{"n_layer": 20, "d_model": 160, "n_head": 5, "n_kv_head": 5, "head_dim": 32, "d_mlp": 960, "vocab_size": 2239, "activation": "squared_relu", "norm": "rmsnorm", "norm_place": "pre", "norm_eps": 1e-05, "positions": "rope", "rope_base": 10000.0, "rope_fraction": 0.5, "qk_norm": true, "attn_scale": 0.247, "bias": "none", "tie_embeddings": false, "parallel_block": false, "extras": ["some layers without attention", "local attention windows", "gated attention", "value embeddings", "hashed n-gram embeddings", "a smear gate", "an embedding shortcut", "learned residual scales", "skips across layers", "capped logits"], "init": "normal", "init_std_qkv": 0.0376, "init_std_o": 0.0, "init_std_up": 0.0376, "init_std_down": 0.0, "optimizer": "adam_atan2", "lr": 0.00158, "beta1": 0.95, "beta2": 0.98, "weight_decay": 0.21, "lr_head": 0.00708, "warmup_steps": 331, "schedule": "wsd", "decay_fraction": 1.0, "decay_shape": "pow", "final_lr_fraction": 0.0, "batch_tokens": 32768, "seq_len": 1024, "doc_mask": true, "train_tokens": 243200000, "steps": 7422, "dataset": "wikipedia_en"}
Each number is 500 + 40 x the weight over its row's rms, rounded and kept within 0 to 999. Layers, rows and columns count from 0. Numbers have three digits each. The size before them is the row's rms in percent of the matrix's.

# layer 16 MLP down (transposed), 960x160, rms 0.0801, rows 475-680, columns 0-31
099:562509492565546450483429467517438473451422496505489475483542541545549531472483451538584485512581
092:476485532468525469416538532425464527477473500482432498484482491543431477488513475581473546425487
109:492516516453451512513533484555535476507494484561470463499422460463454474515438462527482465455502
100:502486497458526487450476537488465524384484490474502518517465516462441487420524426515533488524530
092:486496495506511460501505448503432459481498468569539512473505488491488531548501430563488546447550
100:479493549552460510447527555518550524483430480446467511578458522471487526480507532568542517447457
087:526426517445497541461538423471552532606526427445523545502455441442533502479507545482566460537428
090:520473486538480506488499499441555506478497506512486519526472496506429476511422533477511456543473
100:448531444509453513461474500536450459592433507486492494509539548604507412498463560533446556493512
096:512490390420515578517535463464564444500514444461494525509503483604549464464443504573530482472539
095:499551540535461496543453470478479491548529477497499412511520532429469507556510560513525416534498
107:505583493439522453495448416505472458528464565529491498465496500528475439538566545520480536455467
107:547498532511554527493445534516552480524522533498501486471533506588449472476522513431481461563503
104:495571559515494463463505589506446458545587437497524555521471548490536500530465421519485486480486
099:474432539491440524455448493533573411617453593473522467509515496507491496474483551484501453497458
102:498519536526570454489504479449527523544577517473542400457448495499534476509513518512510450506453
098:494478524532557571462459507492483462521409480513465470446460432607462543591523503562522535546457
105:528492488474394501480494455555496517429504597496523554527475512505491574530526520476525503482506
085:522437534547438502387572463527412472477504553485576443522506485564512482522459486571508450508468
105:532550539499483518489522475530502532483500431553506508466496518534516546495513549542415489515541
099:548526476536509520450566505489450488505570513479539585400522563467494506497540492468571521511542
089:504458456529523526530495534534483489544479538493411443456526517488510492503498507424613492433512
096:542511492494457527488507436534559446496527483525503533527546484549486551460581487450495463460471
103:502459513557487447463564439447446525496488472567444478503567460554507513458543515488522524462497
098:499519482510445509622451417551499420519462522469495536513546525607502460499488513484496454519531
095:470535460492562475485495561545513517544479518488485541471491395494477579479469449477499484506517
088:534481508464527488521481542501522471560466485498557513553471426592499542498470517437517501530454
112:508463493551496508505505533546452449422508489485436499595484539463547491439451464525501493475500
102:509538537506470523472515448438495534465505532555551523521461479516506503497504528523506491506524
094:516518506497522555538531543512591530466487516433527512467515512472510508441530520517510499453451
092:499487480475509448501507497477560531558503587505459573569535528534489473513512468441495463515540
093:432461506536520430588500459559495498534534477562416490519535489542523514522590562452483500484463
090:482497454550527463560472503507510531475435459493552545574504510559488466494530561498494494472483
098:509478526531542480538516488494449437454514524575502562502490544474551441478486560544594481471517
103:442508486446480534450461496519474506488574441509463507506605481516543502554371471481498559510518
095:410481528478516454521489479563465456526502531546578452516478539527529497497495519515652497484497
092:527565582472467511502485491506426522519515514531532465522489533500491497461479430515434509519532
099:441445533490499483528498444498461419510479574538576524472513584434501557519504538516556506446482
104:503489508474466422479495472451456503464562516502503502465483497466515524508502441531525606508495
104:524419535505474503417487445508475483510492509581511486502475421572503493518552465511489562478473
101:503433537468512543456505527415447553469467540476489479543488492485526528475504482427543522436467
101:555509497507469429541533462530593487546466510475522610499476492542526513476475466536581523542583
098:464491478506529462499490491503550480458513563510507435511517449488626475542518453541556505495472
100:525606584495525497478534472424514492481463457564440541511480450535460464544464483529445527519498
109:565620559464496497480506532510478518528437487502542478420513491497472517512514507513465518502497
102:452549500456577452481517546481395490468537514513517488475496535530517504540515465524468469564512
092:473532506531554508440549470508441515500456535520575511478466640461495517494454486515463548534525
094:503510502587462512542455544561501430519517382519588485478502539515543476442500462457516416454469
099:515456442430536430579525469529557454484434545492452405483442572557452441519461468524473519496498
102:517537453424487492504558538552518449491475511578556563461522515463516535518528509556430495456491
099:474475562490485514536518549435516519457486503540527501580527473531504538534442466504449503545590
099:509512534447545544469524451469531479522460494559488519581520516498468512524480502494531487506468
099:536455438541455493496483502562474518425575436527462463463557451363499488533438436501476516498503
104:531492481544517519534469451469505485528481521523485479488514501431529500514523463492614487490456
098:517475506487545507405481531480460513516521530531487429495450501442492460568479575473558497514464
094:453584539490526523487523542493593493453470527497516476527512517483475498514510467499440487473501
096:517516519461486474500512520515498579489535475496557523548528498509542499539512518520511498470480
101:499528567537497474506505466644455521482594484495512502546479463535553550473525487494519519576506
107:506524506523544529486470475518497517444521544548510478495564483501499500462500445616476519529593
103:488545440503508490531458527511421498425500490531537471540501557476521542479440533541513518483522
099:498546547509518474483493491530441497478519574529494484427536500456497490436481504522488498507510
101:531527527477479548523421435516443453553455541489476538542470567480505486479523497497512468532557
106:505518552471473486440490512523493476504446488493489405496495468543430540524535503517499525461530
104:479486464521479453546434507473486450419492510532509505454513440548494440450491486547483492455478
110:532504480502520493557582564462556467511474458561421529497450426554536557502492457482477503508579
109:500545549519553499522523507574479518492532542504443482445516587478492475503424552488441461484528
106:453548456464512540426574455548471537542529491512507513470473493464520611512551544550544461458496
097:469476530526474444522456508475542466472482480480497469462490621539499520534492575500504485543554
095:534514494514502484517469470575540474430425501541469548506516523570534565428503565513521497486511
102:485514528464559538476427510508508506536523532495555456537510478514530501487509486541507444532476
116:536471497482475515621523493494560494516484609480498516511597572570541499485507530441450441478536
103:500473555494505393543462582471498475434491528455480510521520493558453396483452553478462458550456
098:501526521465508471495535488471518565482425478509509526454518455430476446521448470508504548519594
102:481463514468526491509502560477523464477483558510425495471538515557540483458534553432518456465483
100:426500533449486471530464518505463506472483507519487537498512519472478455507452537527507432481478
102:450580540469533514474522515469439445457506489535533555458498520442548439525488521456405469497611
101:449506520488480418482554524515587503466505471436516535489515453494466434547454568542471472548504
087:552529454495487451471403499502469508535482560446532600531501499542638466553489461465481552461531
099:464447514481595485497556487479410521482544502553464488562488487415512575465546449481520474469479
096:473527593527465543504452479503495525524539479467504560476507455505603536543544482511505554501474
111:495504455484526469455560551563487563470617516501550492485494390523524568534513472470456528451475
101:484579553545472488448450543412500537500490513549531521534479488551508505535414446475527501518565
091:485517477442514398460467487527558475517456535504550543548438424422486495456441456491498530438503
111:543437505453511493509472491537436424535530466489493512480520540492478511431568562503440495474513
101:511512529535475435494513468513508576542489521486522567494436522489499491570525445504405506528491
099:446507538488465428503489410493456507462517467434529453506494495491596490434546494538492481462518
089:546526468576509451546473519517481447511508523503505503524548498576507498590472464477531477497427
097:542501435570540467465537517516442539493504505488575513539493471487542504479526515504543551430491
094:546473482418523540532473423486482554462432482487447551534504492507521515424465547488558500503471
097:459545564449421529494544553526509522551480445471534529480494503420489495545491453533538498505482
094:552447464513489483486569455526509470520503501472496512439531476470506502464467572553486551550471
097:500514490509533485464470553567480509528517469493544461549388419556471459552508484532513453585412
101:502536548509520539516469460479497489506501455513454524505542471425530517496489496502476516481477
091:484486540482457514597475494454503431474510561511508614522494470512530511477512498493527528431521
109:498521516508507580456474527443503485382556483496511498461531442445515494468617447521478510458511
098:429460515480521439439545474536530503480467495514559501570488503468542490531543454458466473505573
106:470549536502466471407483534528456527560530523464465512461535476551460455534527458524476553533515
095:501527433434520532478452526488510466549466521537523477440496501464451493568539530529517519486503
092:589489554507512442503482526541491453528501474450473498480476528547489490551505544485536470540489
102:565491514495521433528443483504456484573479419446460539538485472579440529432510549462535497451461
105:526479536488454519533526474462471479426513612452574527581565559557494518521463543444590422570552
106:561432500540544446498517523461477545545477490433534538376545467422475442509514511450589450477512
105:521564542496533476521562528504513536428437477541519434453468463493584517440501505449531548537437
094:473543525486429421478539441421567448536509540530490481473539568463486464526459446476471499479533
095:465502510561507595519452497492509499582520524478506515544515548515503516511469483462526501534490
087:573520458490470556515449504488505490489582437488505526483515493542452537538535567466499532480526
095:513515508501470479562451536499509551570507472510484455554572466523467450535456497597462529493537
100:456479440461498427544468459498587502491545505592517504572434454517434455511439473481509432483495
101:560477527523523507509432514411529468498533518565457530433451496525499523593486464488563485427512
092:489502512528467486496508552509562568604450506581510529488527523479438516419506522572434425511461
105:506522428507498419574473581487433416535565437495517498443481500540484511518482458526494411521513
086:475536598463510492521510483450546462486516488526513474575486589528501472520516529392508514526496
104:545462485455551494501468472447547467527476522558511554458512499489457465445528525497504505537439
098:490512528479588544500498479473501520525453483464481506453529566481518527499475553506559510494546
102:484604504502401514545485506474436452481514587496550463517495501490483500552531555498437490537495
095:463526505496502493505474502482470595443466518510491480518522560483462525553518482465504527503544
109:499543546487488488540471503538512558488452467478525498465510510478511558489554517522497446422459
107:546566444496518466576535528463533463489525476480506534506533539591443451538560513495543498503531
084:513486488461495487474453505428461517435417533485470482498489496544483563444521523508514521536526
102:434487503524505488498492460561489445523480553497477535549515522509500472576466558443549516467594
109:563516488528451456432488487507441535555499509466447494499502374441552411465453479527546534483519
105:401454500470531537454498539544504372581449553496471556527519551467465496521566565517525499501438
102:465596498442563513537483465488471535519553501515509492482478436522433455513461490471542487523541
108:492483381496493517493477485466480547544444498520492430534471519557467517538521474480533461551484
088:500458532523496485451495462510529507612467442529554536461429475452519458504480492477558526500448
102:539509469484419510468520534458432482526526526468466473521445478411433532515472485528534532566508
096:498462523459438514515417528542460535496574473542445527465518422543451474499433518500482507464471
100:511507541459503474523561437576452555542500437555492480583575520565544517413512452419535440542509
102:484520533518557466541534461472483551523544554544532554427469536553493522520523535442550442504472
085:533524493453504491464506526502566467495426521414448557542520420546449520569474494488496523572522
087:522485498460571524455445480517505522522547529478473459480574506455551497445518536507501478528551
104:493633495511471551430512458461457516566484523449519575486458531490486419529432587494525554497498
100:425503523489509485482600463477511466550437538535501453535548562496533486574507491571498496481553
107:487581468495492508525535482524432452467559396468478546523538434473495487497480454516438505593545
095:517475488600589439609497462525525401495501547546439481487548462528470543491526451559510451553537
097:512438461519516525488478476416600553576451458504422494503526551466477508460467473511483494515430
103:526590515475476551480522504542479467490490504539533547543505474451488491533548513411495445612493
100:593534444455521416569429506510569508493490432464485478539557513509475501546490436494491566554422
097:588554530551420433459548450526489551531530506549543539599541458506499489482559449492566512523484
101:477487496502477500545515469499472522481540524480477567532542485468420453459483537495515524588573
099:495534478452475495562491489479533554488510538491556540475563505599553512526483547518519511494512
099:564537495480481513507405497461494522516472438476443558469459503509479472510580559556518496532578
109:552536477570540522454540504535500453560523472480476481550464517487426498497461480411523435529509
102:504548459445495534485484532521544428524489476501536445555452476506448497513496494478490506505512
117:475564477557453475460543544476443481462463459486521512535461493581470472464472459520486567516506
097:417450480568457473567474550495493473483428507489481558515535509506485532474552504510450512491554
088:543507427497546519442479447505540424499438474507474477485485536512483498514478511499540460577499
090:516473489500482474540382495494508457469561469522484518505495477522403442530490459518592470542526
101:502431550511522493462552488560469518474431482468451491517427518436551479512482405539541517483519
092:512520523533566474502586442496489552532480502484493540559517447534531517497500525494548485509518
094:415465486461499586519476452458483507486476521527547502500410433495564507505539486487511477431433
099:432478485453482489472565540553508460533484512522517498434468507565457523541444535487530468447509
105:443463519517440442504492515520601513549496468451556532534480495548503490522485403460523496543483
101:538538487526505483550504452443476459499487450455503593558534498507549487462513374494466450470500
106:450467459464495467561507497529491537516512527478459462444506553465540518484474529535534535525505
099:487535511511534482503496505508473499641527556508487455557449458534445489569470493486567462503494
096:468501542542492505522493478512506457462503560502457533470466461471503543457542510482518505500485
102:465536542527511510455565457498485473543485506406466509462574502464486521493478498454505480531512
085:485422557493507505505536527520431482492575476489569477493479545472561442478551534446499513508512
090:548569450506491480516469490405531434463479508550573506516497419528475520429497503427527487534455
102:538579475497532524513506557412607528504492493477527487400558424554545532476462488501527608513506
100:472487514529504481507486489456531462472499579480530460547486499504539435469499505537533526464533
089:465461500525507489507549532493475535535496504531549424496488485569524559606464402498513457553461
100:508603522497479500506460553468456505590566530468463482489491466497504513524479531489488511547586
097:529497532514412542503472464527513484463497478500449474515456484420485475423540455441445512535557
103:483445541519553498504505471582559477557463539526482496500484487481573561505515537489596493422490
102:540423512459437494505467457392490469531425400475513451509547468531490511522497412461422528573493
087:560538465517403452573521441444558516570494550537512548532496530480498548512531524472593482490526
112:466483461523449472549488419373475548499465518463531508508540489431536460516498448452539552513570
094:495479476508460495557537500504445553553570444528470497494566474472507548528561487483501509439516
088:477509529494474530470470477499477409480515536560509480530481477417483509476516505524495560476472
093:488497493502524514587511477522442570499500556457493559496495533535572420588439470494550543531515
090:557508481552526519443454463545479475554562532474532478444510591516469476475522459494485512431494
102:551521491526451481556551589515503525506540570463459464534566510509452457569545448468469457479440
111:555606565522439523497447532593468556580548454511529494509561499488535527489552494490461476525542
126:508529515573496536438491508546545506467496554411460523447465521492496510459487486430444415440521
098:477477426465550461445534464559550522492505503520469508510577496509468434510431550560506461487497
090:517415467508460551484530497542487507560448505506510477578465403546427510518468453497561484528511
100:561531519529493537481554498428471506487436538498472466515439488467488465491501450520537542486463
103:552441441497531496542551536428523490423483506524525451585462513482537523476458472552491512534460
094:597496564454493474448529561442506516505510507551490478480452441539517474438519510500527493509496
097:535553469498527515536425409425559542537444520544527503506479440527509526478502478470524550578497
110:568513444472509538479482511554474496509456561534484517529524539462485469500476462533498498565468
099:562516504549485486522461528480522473497490495446566537545459523570450487488523466485508482559537
106:565530556540389535505534544475496480452466522506530460504581463421464401524492538528438434478428
104:558529521447455457490533484456522489516488550444526582607475487553481571504512487489503457541490
111:513507494470509529483440506539512514502430547511458503452469500491552498513393504519433523411492
096:445502473519514505445476532538450425540478487521447427515575494514446498534461532505526504534497
100:512538479493538497469476473457533508512505477567501528483427514454462526534514547477483435506549
103:489539567464478524488565472540456555518587455492453511477470524454477440511436446486499492527502
102:587494497544586509453420560568495483539477445495440501527505453429566549527517487454485433451481
080:489526501487487559543530551496522496537528525477534541470534495614495494535555439538536453501510
102:492573514532497551461500463537481586554515512514476516534555518447475489521461481546478498545636
097:549517576547496477520484512552502498574476537512501508483516500580447497554536530482414484472473
108:563512449487524498487472446516568439491463480584513481532544530568502501470406489486515472549511
098:547566548617477449486482504537476535459492509439492514467477509473476425502530470493555515542538
097:456520577508452543508495538440442510501413415457471473508532521523566442518503511452498501529541
092:535478487504517507542555504549524612521530516542547504509487482500527553562463485552532486564507
103:508453506463540503495542462548561446542438548489418546531498487450459496455499571541453516477374
099:451480508511485471538555453462497499423505501532429471562540496571512430477458565520467525445505
113:544490473464452505477511604486496454483545458456499555517505499538420557457520504454417509498456
095:587475472551492507525501515516414468495518449492524513506568498499393483558520481495510550572491
105:530538492434520565496511449573491457455429502483465488447527522457486460521494519533533550521451
096:560527494534545507547478473528441536489472437499493442494535442547496497512404484529509492522480
109:488525469462501471523428474454524500513510497550530477531482464477527460577486505519510524511484
103:529491452588502609572446533494455465522454459542500490419454530573522465480480455556466543558533
# layer 16 MLP up, 960x160, rms 0.0887, rows 476-680, columns 0-31
092:465486460476494564418560471492439475513503562482523390461509556465502554541529481533507429456543
107:517427458497533511537563550449444503508528375524476506515533501521535491571585435466496525450470
099:457432498496549500553585514528491487447469487539523466518534494556607521456523504482477499510423
094:512527471525563524524568532492556517495554483486436496501476527531513498505555538517413472557492
093:556575481500493466490589508534444471543557522416436584594497523432516524462502484470470513520501
087:530489501524507499524518488524455479424532466564493462527538558530539536552547527488439564415549
089:519573492494513590465552517545517539449463525494495397469481447541502497462534509475473471553429
098:503521521521451505532463579511462523476547414484545521520438460474520443491488562496495516444513
097:535438541558532527522579503496550552488528473472501453519480497516565500499542459473485470503526
095:462534529480491505502598477533446525465557403467527461470479456402568516519503522510516533403438
104:451491477500571577433539511594527481471528465419488545500488472524605483575499545518369514501486
108:454396506491458468524501577545442491473611496510489516441431532485533461482524526461480516514452
100:451502484506499506475493559529451514521449447501538545458516487451527616544579502505483548439451
096:494463526548554476464488509485550541467580477601491486475570487522527499533514471475524543412529
104:444488535470496539506499527501460535440601501507486519471553513435593518462492573439385529494471
098:508402483497467494526510476510519517507540451643467470520545475448570469497524480497534481513562
100:382473445533515532504519497474455569474530516480450510479489524430458547483507445488511495455475
081:453534470457529548501503495512515556561545476451441476503498457477538490489518530459511590446525
110:498452432528464482484542529575485504424497507548481416422490456455486475420535507461438519510521
098:474491502478475563512512577494559536462435478579529466529544486515554473515531488465504501495452
087:493497497521486499482523503499518503491624456483428514532464479488563479484504549497524499450508
092:461516474529545464476505596513532584505499423466497422455503432531493496543450489537493440488526
105:473516463565530565491552562573498495418491504573475513441520489517457510479558467487491486532525
093:420475503464486500525521544552519530428519486475445492475546595529486456470449485507486497541475
094:457443535489566569473524479457477466459594469499490477530469442495445534537497546469524488499547
087:431457442519538465509548527496454490447548502495444419481471483438513464448482461515463473535493
113:407527478467492456528492478424460554502502466464500473507503504466544552472465447497439547468473
108:528504514478472563481542526602511543434500448528485492530477528501519533411563486412511519478469
092:515568562463502492521496502514420555518512483582480497523423490500460560522473571507502468500517
095:473481504561544536480591560515463549491545516515518519505508524505526443551483531536447533438472
092:494503528459474509457517532542536500539514482508506423496482511543489465449502495534494446510492
092:485461468502496512533517517523542496467475522515439464468530499453563548451501537520541506479557
098:505542505593514564514498530531450523518500477483497436543484560522520494538463458501516448457395
100:454545449493568497452507491470462505498506446517406547503579445520525508532516553463476505482498
098:396508459543548481480519490470453497557534508541481484463515605418561451542523530463518495519461
093:452499509449571492484563461468540501448475538519515551520532536527417587470527526534483542508484
106:444461465521521447487544590479490483517469415483460485437513511444520556508492486502506463439532
105:531483445458555438484513512505422470518480498513472515453517526461474535463466532501520515449482
103:498519426561431492447536441534482529441520498544540501483551479440494453544577517481524566419485
101:507478452548542538485558519468469497481488522513434495481475590378508503350492531465539551493545
098:468473558475486512529460523500538559532450483509491417482514511495531500425503553433505546508595
099:506503544465461573486580500473504508485459458564504455512477561522513478493562507468472474501412
100:508460512519457490506615472490488535398526488483519462529432444514509494462492520442431542545462
111:516512508458543539451485527576506516512493491493513394468445596496510496525517445540438474487423
100:484499435493495423478494463542405499528528440575515583524482475501549471487510524459499537436461
091:459504456476543521510520498563514507549504492444542468466472479494467492550473511456453503458427
091:515531434564508489484493509538496503555541517524446483481501503531541475412420522502501481484452
097:543481525541452518526535460500450495424513479530527467484537513540496425469477494437463520459433
103:458487467555398427490466466471441588493493416529484481446440467423495469504539439448456470464475
096:483480435517610453490470499513517509487517467456406427433520492553487487491460565481518490463455
100:527464538509485538442474460477467513469489531506523514418477528497496487482439517424493581487577
095:410501516484502469538466520459488520494500547447457460521461510487493521444580459481494527467473
095:384485500472561475492506497472429499511508528471465510553478504444466524548534539452523536443453
106:492548480519562487477511455498479493530496422518406449472496589505491499542522554507487542520517
092:448540529415546476457504510470463549483481467461421486487438545536505455520517504395499566440536
088:536488438535481537459471540412468580506461478503357425440539528471524547571482486515498559405479
105:484534449510485440511503514464486519460481516499460511410528508489431563567506497530471484537481
107:506491377509492476511502511480487588447497470488461514439449507521512468512481436492507557499538
102:534553587445460509468452582554486573456519471585565463443485531479513545527444456442451475504481
098:507558541455463503439503478511475509549528510527417438503454528501507545489584510446493476508478
099:508485479539461520506566626500497502482480513570530467505493504497481529520524439486497516488512
105:468528499505533468482464534562484652467556512456551441485563472515480503552544509492514499462418
105:522523418494575492504531551570457523487517483496497499441489532431516509446567461495505458545459
109:477483534548543500486525543517503479543544486502489479521506511461504533516525524461471527507453
103:511442463448535597517470505574545553485488467562451555451534508518550548522491545494444477452452
106:509495507390526503437574483476476519525482533509469535455475519529444584488461516418469555447562
093:487461499511541525522561420456432492418558361522600541499491421489534562518471492482467523466486
094:503510570509474497471447504464471509496560480544503543522465546442545447502481483485512457540409
102:529561479505507468485495523505482470383482412588458530516511422477509517537510526469435522468447
114:501502560481488509515477553480482537539521465541469508502533559465546484551498556460426462449472
096:503494416494480563456504453451507496499545426479493434517465599466438489468554488527556521493534
096:498540529483520505421551494493524531519482474492426493476552503493518569529515533427489560551440
103:451539488497506525471524493511508479494552432456485448580493486494542489539534470526462485437469
097:474547470471513520410483592577517498497472509453528470440388541511594551513528540493460492458463
103:489516497462486498450491488473445532481482497520480466575490588391511531483525561500499587466502
100:433524539495485457519520525497475529422493449487487452502429481456484436498508462484469524471467
089:503504454437511525415482520515466543521468527467477462548475541520506497567496608492456492422541
097:496515463522498498529522561531487504451478508519437501434478439464472461451501580529484523519505
097:486494564482508526476494528494488522549448470486531521532434506521566534466459412476506507437450
104:418518460466527524492436507453478505488486522524431499467494483518493526503481485495519501489540
102:488449444476515531484544555507373500547526447506480510472507464508511599426445510478514534495429
091:511512452510538445466466425533536540439496577533496467465444576469492466503562512478475516517507
117:485525481500529563412506537493534630464512510457467425514457551491462473519509495503493539514455
100:499465490419442508450559506563519533434522524453551471483424444514593504560585486520429495490481
103:472527476482427509403496475423502519460578400497460450502540514470557505441555574519538578487558
081:417537543470526500520571545478532591492513589521524493497493555502478491421505519497529532516530
098:443505577435498496490506420570533581506552486508508490486502539536468531482533464508456499506444
088:498506463466512449507550610495449584485533488544440508523502573466520513512462549469534483466536
097:509456421504502475462503560565493517443461445494552463391461532445568538529493527479539536533509
093:475507514538485492533481536552502476542537474515502438464577522513524484403475532453452448503426
099:495547552479466552536538559501494520449431545489522484513422473521521472455580531492488523492481
102:467538529494444543493544502542554474492438467443485466433554431534491480482550483417495554494496
091:438425561454560500512558519464487513450553437511475514553482487523519511507479488502505597499579
107:486522492460436497536487419553516550439429431512505474505535488501516531458422498504509469453502
101:446547415507563445503507538515415490479458483502439521462524550499562516510465529520486529462448
103:495594489542494520501545427599479503561493552476468459508503486492541573468471528407483509498538
096:487525480478520528502498532485450491465606500531467436535436527506588435514471481492520483457527
093:488555556509524501508548465536517597477529462564456483506455544476516553535429474509462564531468
106:508492451553519529506524476514506499523533490543463538455542523525547452515545559508523500512493
100:456459493499449505509538537526451530519503491494430446549500606488530575531492494502473512448488
107:441521485455525520468499557491450494469475482542554480518485488473547491449479484527458515420486
106:532485538470453565466527471469502511568478474569505515547501530527489524529499544490523507516448
094:524566451561533513513549483504435530549510494540420452529468542527603512475511513494506574481427
092:503573430443546484479501460532491603531529501460520473492494456466537535460574463520531537505535
089:355465539511592501455561512535436524547501456503489521552478486416517512455540492492476524462479
093:496490499463578490537505530618418551504518542457446508439468482475531554570541530474453507467404
103:494544421538452499481553447488518568574488442549557507466500520486544571542569545410496472500503
098:520515453483485507474440433459485455460539453566518457477557532447443547458611570466494494478571
089:417517623526485516489510472456434581462485537545494512517428517443534484465496509516498516510511
109:498492497567511473439545469503512493486554403517520439499492480495556591408479564481443514399525
089:501533448509553432459536556513507506522492473506427457422483469483503515463443516516493587505535
104:539503482547440540526489586498526540533440476514545483554532544472513477521495512520516506442435
095:476499443459511470461494471527499493497584536469465428513448527414513526516572467488501483517511
102:479532494536502598467483497507484549458514455523567469508518503434441524536433497477547475541454
098:427535522522564473456541575544490495518453521511541501482505522521540525572509510501486430525571
111:391515504496550522543500521548480488447474497527505468588450532470556502512490473521501541397473
118:501531481462546431528506541492404506489483526503499522462506586531495512510526482523550552453487
081:394585539529496551495455450500525576533509519509528510526405537541511441565498558511538521503474
105:496432512470488586494523482510481465506539499586535505514494467488486468491506522394524475499522
111:486535526499523488477492587505367512474529541504521511518447524433570464548450499575485518415491
107:452482494493557470453566515509515519487515396564560500435486515467505458493563506462410483508492
105:493507467485467486513497499458505500506504418549450490568482471415516549507570513513517488453481
103:467502486549548568460514493521493571540471483631477425422457518510553519411494483454546510529519
087:479484407507441574489551533536440516478473460519468455490499497521415520501477601516545517465489
102:478487469480520512500548507558454534506504564520528488485527500518546505418584514441491506531494
099:522457518400493489505497594510464492448522438474446488458483497479527528488545558481398527473471
102:507413434542652420455507527477499545526496436500479525491556437516526550448484530501546476418489
101:509491531492423541470450541483401507406546511518433482521410491379526491497458505493437550476498
080:500485493524451494546515449533526493493552497575483477474486519498507507469502510499498504468521
094:561475513476496519493511552529497511498507478563548502443518531509508493527501531502429489440512
104:501532562459492451475540454507431505510590528559458479517477464490485624452520499512502467486481
098:471577419508533508471520555490559480437604494469470495534468437445495455420515523521478529490489
111:518530505566527486449527537529485522488496449526489500464449549497560496492587457501457520509483
098:490508527537513566513512530593510504472568510549445510503478577527448487528469511515491496535545
096:476508465529433519453516557554456527444525542538555455543508542507512549579491495516393499471457
107:505530500526494514443493529565496497517567475477479555492498503471465533524517505434477515556457
101:496466437478586506492503565533547501494514413531476482504489526486490504470469544475510514507467
099:523465462505495482515542463529493541506540495622514513566540517476502531557460458533511559501507
106:469587466518463494539512527560489540518530457504536448515456487431492524460537526480494494528505
101:510468465501546518551490565526528513431487467562467541512548520546482494538547460383506498518518
102:503525463523532485515486535439475512496477434602514516362526555487580472544576540524515511503408
113:508470528457418513521519478462514541494531510491443506492510549498464490571519493448471479495419
102:492520536523478542459470471529461468524508521552496406552458559462547594558536537464501511557462
113:482464544548467457457507507511425525546503466515488522483561428479437487539527504517452526499535
096:474549493426424537507513486428448507433561430495484466548500445514504556510509469440491556420496
087:502479537509442477481537499498490493454554470492520489490512551494585539385457480509498487487515
094:487537564504523530476618424559430521540538461511481475490457518494525502500507503507437573445462
104:441490489472492500423453465469478502470492445518416508511516442496582510459551564478500613481518
092:460455462536490508499565539533492527444473513514478517448493537498532568416451506530498485483497
095:551508558440530512438467568548497524515462503505470433434446666528507512495472481536462453496489
099:505510478427506536460508541454498502530516446517460460545468508527500474455538497495507439528415
103:451467513487521509476537523553516514527539509527524498473527482502553540458643512439515543475566
101:500511437503523518546484488513479480506454459452466488520478503529522535544449484514410627427424
111:419456401489558518482575527525522625500521481552548479515516498474538441479465578538430509476489
098:451518466507594592484498487532543558532485487575441470515604514529561520585550481464504513457432
102:454518446528487482495518560513508485502505477498479483441485507500467531463497441447472499529484
108:471540521516536523499481557513445620515530504544496494499478541461533517436447491463511502528468
086:523544415510518459476522483482524517518529468499477413518576525471514563508499494509499537473516
094:429462494494550523376511483530524499518493496532431444483500546477471528521522486456401525458451
100:468500490421453539489476560486466466454546415545450472547549518447494594480455509542451455496518
100:489511456481482557538499474458484540456428538513463542423406478525441548475445508403479543499528
083:495437502385539525561509504490488586478538430495451476504492527538526452462449591521491525463565
099:496502470562490508428481566474483469478495521523494416505428489452491513499520491521451454481503
097:435545528424567479557456461467538551509497506526539525526516490509523587429532485381489530478540
105:487496524508566513442506470592537521526551442550471574542543489452467520505441507460478520459483
110:509522507470520439527545562491411560453613451524542516492500511489500501529532488495469537441475
086:362438533506502512527532513537417535506474498453454468552524548438581497465509570537510532455469
109:471514428507567521477523539518491512518468484505422416461453504538515548444515515529449452428496
094:496466531430434536528487426466439506575475471573479451489524512529520474601552506487504491491560
084:435486519553507464517504470509501459512547527465556537468473497510495534462512552482486548527446
093:488535431503465441450539566497506501494564534530522475474406560467494504481518535520521464485437
090:507392504457491518514523447433510542531451514478453505550476473463514506430550541419489487501420
105:531543450534565524501574440483460504451468491611436508484463484506508491510556499526446501475551
112:528455515449488528518509467498456553512538448612492469474553538466549551431533563467481462515484
126:481485552521571488378474560422537561476484493501544463489488500427517534476504506517440479505470
097:452440461465481517491501434438414542508523475540473493482507512584562532445501520476446558395539
093:517546490466539499454507432505485523521553499507467508487503598509540452522594574532473475509541
101:468554466525525496483517471454474475521495502516498488480474576460425480482525579447484513497538
103:483417474527519539470567414487487545482563488500450471414437483549481551507502514497538557432461
094:456465523489568501455505462524484514548449457553443438457483549549580477496410457488445454415505
100:525438525481528529514551501508486461415568494468446460493435540498541454546463553496395580480484
118:525535510473547550488474541559404527517468497571430460500519592453511529488580488530495504520524
106:477536460465547512440461475438439567476574427504471542541519558452467574504559499458500522437534
102:496446518570468525498509526470479544466514501524504484557521470441458485444532466548487484482417
111:506527557471564475516498503465467516523491523534448425510528555510547529481528510520525500494474
101:461460493516497502500461504534539518549448517532470537496455620489556492478457484425415452477495
096:483523539421494457465443583563454484515566533507443397504449503548518538480488483489470470533537
098:440528557556539564461541521484485483510547429488495468439487497466523598497528567433523535431430
100:482397554568510500482543454516443472527473472451461474468472488416479497483525488524552466516493
102:388428507470526525475481445492439498495489475552518538493512549427467449542500567488472556514533
080:441556500520535425467604477530518545401512474525455472518444486467523621455529559480445483431547
103:498518486482510440514524502499483549491515487460492535461563489486432507561617495475473507523444
099:489484506396486481473615488534493509520503433476461491550501520511490501483472589430464455508480
110:513536493453475585494477447474449501426521413504483463540516500499503471444546556425495579509476
101:516438474531414462473538478512471527406505487525526495486455468443548507486511487489508598441569
098:460515556493533463525463426462484500475574513532441516538498461485502440574585550518490543480482
088:483446358495454486478534522517468489489509503493449492537469513491481611463561565556513467475465
099:488545486458525440508477475460489505461433398500517476455474464395489525513572449489474579515470
101:493481542538493458493493515573543479492526492529549490552445485482543524528544507537407483471438
111:514539507497522476425504535489493479422565513462480445399446505473483524518515493533475451541427
100:547460495485533534461434432466505501556458512526486477462485576514524495489535484504486475507542
101:540486512479473495511499532532460552528473453557498449462512493572527484458490597464426576463545
096:514515556518439477504470568513465468483601492477440436472442525498548574482590493501473496498527
109:463464521403546530474483530515429546549580498542424474480500538504489509450532526500463552466476
099:470495541415520479499532441538451554492483521493486462500532537533453559483442543445419486467481